{"num_hidden_layers": 12, "intermediate_size": 512, "norm_eps": 1e-05, "rope_theta": 10000.0, "rope_fraction": 0.5, "init_std_qkv": 0.067, "init_std_o": 0.0, "init_std_up": 0.067, "learning_rate": 0.00171, "beta2": 0.98, "doc_mask": false}
Each number is 500 + 50 x the weight over its row's rms, rounded and kept within 0 to 999. Layers, rows and columns count from 0. Numbers have three digits each. The size before them is the row's rms in percent of the matrix's.

# layer 9 attention key, 64x128, rms 0.0993, rows 43-63, columns 64-127
103:511521488571519547502503533569580435518475618527493428482462546458418434568534516412447369430547494494523448536522478474556498493466554570493544524471482434503498530540496424525545469563438453
102:480515507414554563469520483487562550458366473515438530419611447464469467467485534497521520487435481447519637586499556461489550516502500504538554469440506563372505483470442576491526535503441427
109:523566462447504474482465538470489514532472471472512503528471536511496518522422464329578393569555474476489497637490535466456612510477541511541501478424482450478536496432508485484467567447552446
101:453478442598471496568525518462486403461451538544487462539514423488465392546476523507525519480519596571534508479502402443475422608468523464508551522525465548536493509553542509440446488521417571
101:452512525530469535526487601447390513492568554516564485472548494428431525535486490470507585457495426506531492534557545544453538564444441562493498542338541436498516520449484466474520503459497589
110:430499440445509488506587496526496529599437547495557501461456521508413402465564459399494360512501467436571523448480486529576469423446492456501454576508498493443522461464563479460500519485534503
108:433524455460529434472398559541611486416399493551498444411531530509469568406561554601528483468685552514508479548528524482490517453502467554425476566410463566514523464434516538474484451505579464
099:489505435448459459550539524497407536413533466444534509437419592513511561433457548467517512566457453514423544519488494556616481480520500501458543402522533481481532482498482515518593532370616468
110:468518491483541496494544381541501581484521556520534435508454496482522537417489515529537620586452511528457486474474511537472487493446629519509536495426470539474486470479482509441444506352497479
110:486566491493494517505505574609460571460424505432528431491450457629492437440592500461503493475466473527472465560495572522423495394494432519439484524415440476437503548534415512493461508558578608
107:484560525519463445467632463531546484495482553387379534512667363540536578503491563449502555468446451560498458531508531455438518488531497622445473436600436498453499537586507480425515488545549476
103:471537479470432600561495507496535536476464485557463511474544555500512498486531543495587508566475498519432380543449487520507441452521555552534484578528596486434530479578526493586581531460467454
099:551506544550483498497589478428531478499478367546551542446505479450539416626477430476474552451583594507569396494551455486500441498494436536563421534434499520443476517532491505472456557461546473
107:468424480516489491422493482437559377566543425488587511440520466585506516525471501576498466519501480604411459445429503457444491536479412489501521558452462435496524523484466505502537476468483479
107:458541403399471513400513545491498558510446513476607518548524413570437553548462570463450502551481523442435635563519509531502512441550518552514436524553452405494501522399485569473460563428465501
097:459547484420427441451434428613539458517554552535488454532435573466488568514537520418471491415586479445460484517515555554562484540445478448471615561425568489451424509497542554627471452532509507
102:649521531491557495449563475574395491434536583486497470540460431471447526625479556506433555512528507518497461544527590535475497515462488468504464605454458474470511490465491551448474465575491452
116:472474448444507518566526443500601479490509564433566468486499423482487527429561441543513522487447483552478451546488425573559447484473490448554467474527554560472503553494416430552549490423489499
100:416492538484509425477505493564488433532391480565432506561542635518568483476524500487573509542438571518384442530471516515628502536506452585516507437483478390501464473536533474574523490398528512
109:584499443483457520428468589442431496523508552524400471520554549436540581529489449495519551534443523474540513495541482488562657491482539501389564435578498386518506590480523459515579475414474514
107:483530593502442462534494511504471593489375487443486418585436661404472477540499437443530491485468572506580544485449514542588483513532507605403483488452536494518558466534504460483575508459504484